Each number is 500 + 50 x the weight over its row's rms, rounded and kept within 0 to 999. Layers, rows and columns count from 0. Numbers have three digits each. The size before them is the row's rms in percent of the matrix's.

# layer 5 MLP down (transposed), 768x192, rms 0.093, rows 624-631, columns 0-191
091:537460523453463517459426419491443521434499569510503505481495535508503482478552496504606405488458498567433446561480543478539538491475533537424517553482577531482543441522433535517537478500474594563550558531510500471461496481467518431529470584381372553549501461521446428489542525402519467553453418490471609506487488445495548581616461571435416428551490538462527575571569562531503462561594499437504515545487585456485537559542552568510475479433489477548362501434501552438516472531492469564398521470441417507564428469526456444479481500472474573466582434555553499553566513519509485426
092:496534500525494457459444519480480456438531581528499358495538493581466496460516430556619488478405529513440504534521448473492501485508511490564458483470538558529556431591491539429547509525547508579532500492588458634548539462437554532510506321484467542505549523478500457420467512476622428486524519508453475518475471541494531424559532558492568431468532514490475546597545553486504491523501479479622470569503461541484418571473498614435426533479490475430577465484461431473454619446465411554468545502476467434494507505417461367551519493469507451540446584468495559509485494509549483482
103:502485458458559607533457512467462575497428515531485429531462458536541446469529493573622527542539518409514493537481346547488499385471524468511469441592471524579524551602521543356438476528514465455501486431510559494567558501444551439422511506452426507509456332474463520457553453387456466513482461477455551514455506478594570460546504405524563535525518465498577523500512468496504477479508440558525517499501473442584480531465479583514534457527519464485521531458516518551486454424484398546489455501507597516542552591462571535588497491408557527495479437536486482546481514496503592556
102:570551509512508472586508513487458494489565520466442448447429489495447474535521583508526448389419529581616510486476419478531582479427557447376491495545522570528554592522540591477420551505457540533464518512479434509459521553440442509510481507458420578574500478551360574453468513499476417502492499485572611538577473555519519465491507509563495448470417427535505498519513462490483521525471394542373532464478449554508465496519429489523546558518527593555514584527408587527507494521414473481455538481575389575489500533582546510382533472492467539504531491573520492513477455449485495484
092:487468409572486501506453465527454451565448471579484442534575515533540599511556460474519597528453506531402540567567491472470449529593591413447454599555510420573515488440519555596489569523513494538406458438585529457424575525529474484530459478486520513482463421497578454497548465610498466536535544534400427571425520579507531541495490519401527524448440482428549547495478453534479461461440414520457450582476440555498465540454455490478456482508538462453534447522476602474434471411513496505462580496459467510487610489514523519512523514596503488476449399410542507563535505497535566559
094:498547427552504436470505414544492420461523502538468475473524569520426493512515514486637423552517459437611487466452443471526456591438505532530481463532491475501472592407502447449447566470531512593473396565573505522499609441495569519584534457444525510463471488468506492497439509503464475594458480498460560596428459539558516501524420539565540515536428451479487474529514490511576484520515461546550468548549513507433428535555553518579504482445358500532476462486526516398542669526510519470543497562452508510569468487579474485396503531461509468490539417446485539435443419599481551495
099:500514477429514548397503433521550528499556464522496509524493522436498491532558538563597506496498579538499531492513537566517417482523459553421446546576431497591593516512565519478544470545582532490546327428440536431488519464451440517450549448515509447456536517530532464457459527501467580501466444453490509451503509415432513656622465566438444519482533567524527569561478462458543542517468479494400540530492446462407494494414479454497474397472440579458514501496562598486475534568444494523467453504497545495493578550505508448577499606394478517440545488466494431533504465490410562469
106:479489548486508497464616501515522483546478523493485538484388500445389520457550558568441469465494505418534535451468477401512443538501555618576496438567527445468506402454497506506538530497508504426494481480410591505497526552462472532488483590478537522420435497557540483544445479485490526439510448550510457500528602481508554426519533496469491531449553527540478448545486494460445569529445489513591505510505368510503489554439564499500368446457515524471488436530493489584501540441621534521484569495430464538450554510440473423452504445506514483564641679555482385444477500501495444516
# layer 5 MLP up, 768x192, rms 0.246, rows 625-631, columns 0-191
100:446532486485469466489478459484568480548448447468481516538510485481360512536545529506435540466502420538534491587536553482512525457490503532524571609509507436480539492458463458534559465553475618553450522503431448580403512528577484433510427546457459447522538543512417436522517449526574526558519469384520427522457497478443499597483556436515501582452439500528582471444529426556472546553473511442436483523441478613450467518424458516460352454424434489437527547524537450549485469547451589358478534502533578549540586517490527481474454550507605505584490445525557481536514531490439513485
105:439477415498425570455469526430585451500436572528513456518515455655418468472503579543506519580546522607509460511468408577559452549392510524501526510479486478532556495532503535579498480503513497501489538446489558452550452561544441529494479522488568614562548421477470451460533483498476471442533469456465462471411478511521431601473520572444474539553512514488500495484505503536528606442559406487420444439448488473542519547522603515588445505477489489393461512448543498500597509526454398478493442453569541460398476550463503632467490567461516531503495537544573468427497520427450557534
105:418518519571452384452544456469512526485608520509473490584541539533554552584534594427524489517377505531505462453542535521448491518521467479563552503489525576454464507503609473503463498568435527477462523598453555469481479493394581389490442416447524480556549505470447551489536451486583525430502511542566575510561413475465512467454434492482505512484411414552498512530474619519443608497527484451472437428457495461528438537592505518561403569420546487410553582488518537523544495454514513477521507512501466571461510427511560484448515509459509609473603489446565542493528501551429507497
098:518454454464436501581513438521565535490537456495516492595482555560470505516387449491454535461532480537508463549561485516567472516377510434477523501493475430494460520560455487502416558445429589478598564519400466495500513554432464453521564407468520472575482472486466527485497506553488591490505537493524458531497473535451521538524544494488505365440556459544467464468574554396550628493461520476456403516535494458510524496547508403485498521417478489492547542560419527457562518496514612491445510480503436472597417423468400552442572559493598495595487614527533551515522488399512440526
099:379451529501475510451468601475575413568539479527403459457554490454507440451483528478511599448522461582388497478539526472546591466499486467580510514466479494556519550484496451418448389543488422503418503511434446438494535565546556508524453546500543541464497570520498475523573539484493515540507608462576479458523438481498454500544483585540521527446517508476414488524541381451551533632479499526488548443578541479461486444539430502489476467539484463560539537559460475488496466470597508541509478509442511521459492634581441580508526567525527505476413403472445595477559387553488538445
089:521412603513542444496429550529494388478500542463571560601560492490531508476439506457477488592514491453510461591479490460495477512466513481549518503566470522486500467567415413518431432506341475460430538447440476570423488480429417532540543458508444571396494572451518423573475527503514477552561466489485526564536399495514534442537525466513485492500588474476510459502510478547560524495568427445497511436485516555498511513481580476474504512504540542400531526515543440464586408473472528560547511512508413485530497502517496674496449544495549521536540447598528470443525489414647449472
102:570437463562479496478526469457457513418591484458514569533458548499464465466597508346470467598507586580476408567514440476472557498455519493474514504465469474493546493484513531510476513554371505534471455425526553464533466524513422517580537419528478521503458509490563457490509488501485472491477595489542624466490485425479437474482485395529555433515450464544515590490447421483482554493592535390408453481503500553514403519465427439532473505521442448503486513513507483502515608492461558478477416588533520600561470487527511514465462529515589372525444584560552531537610501463555555479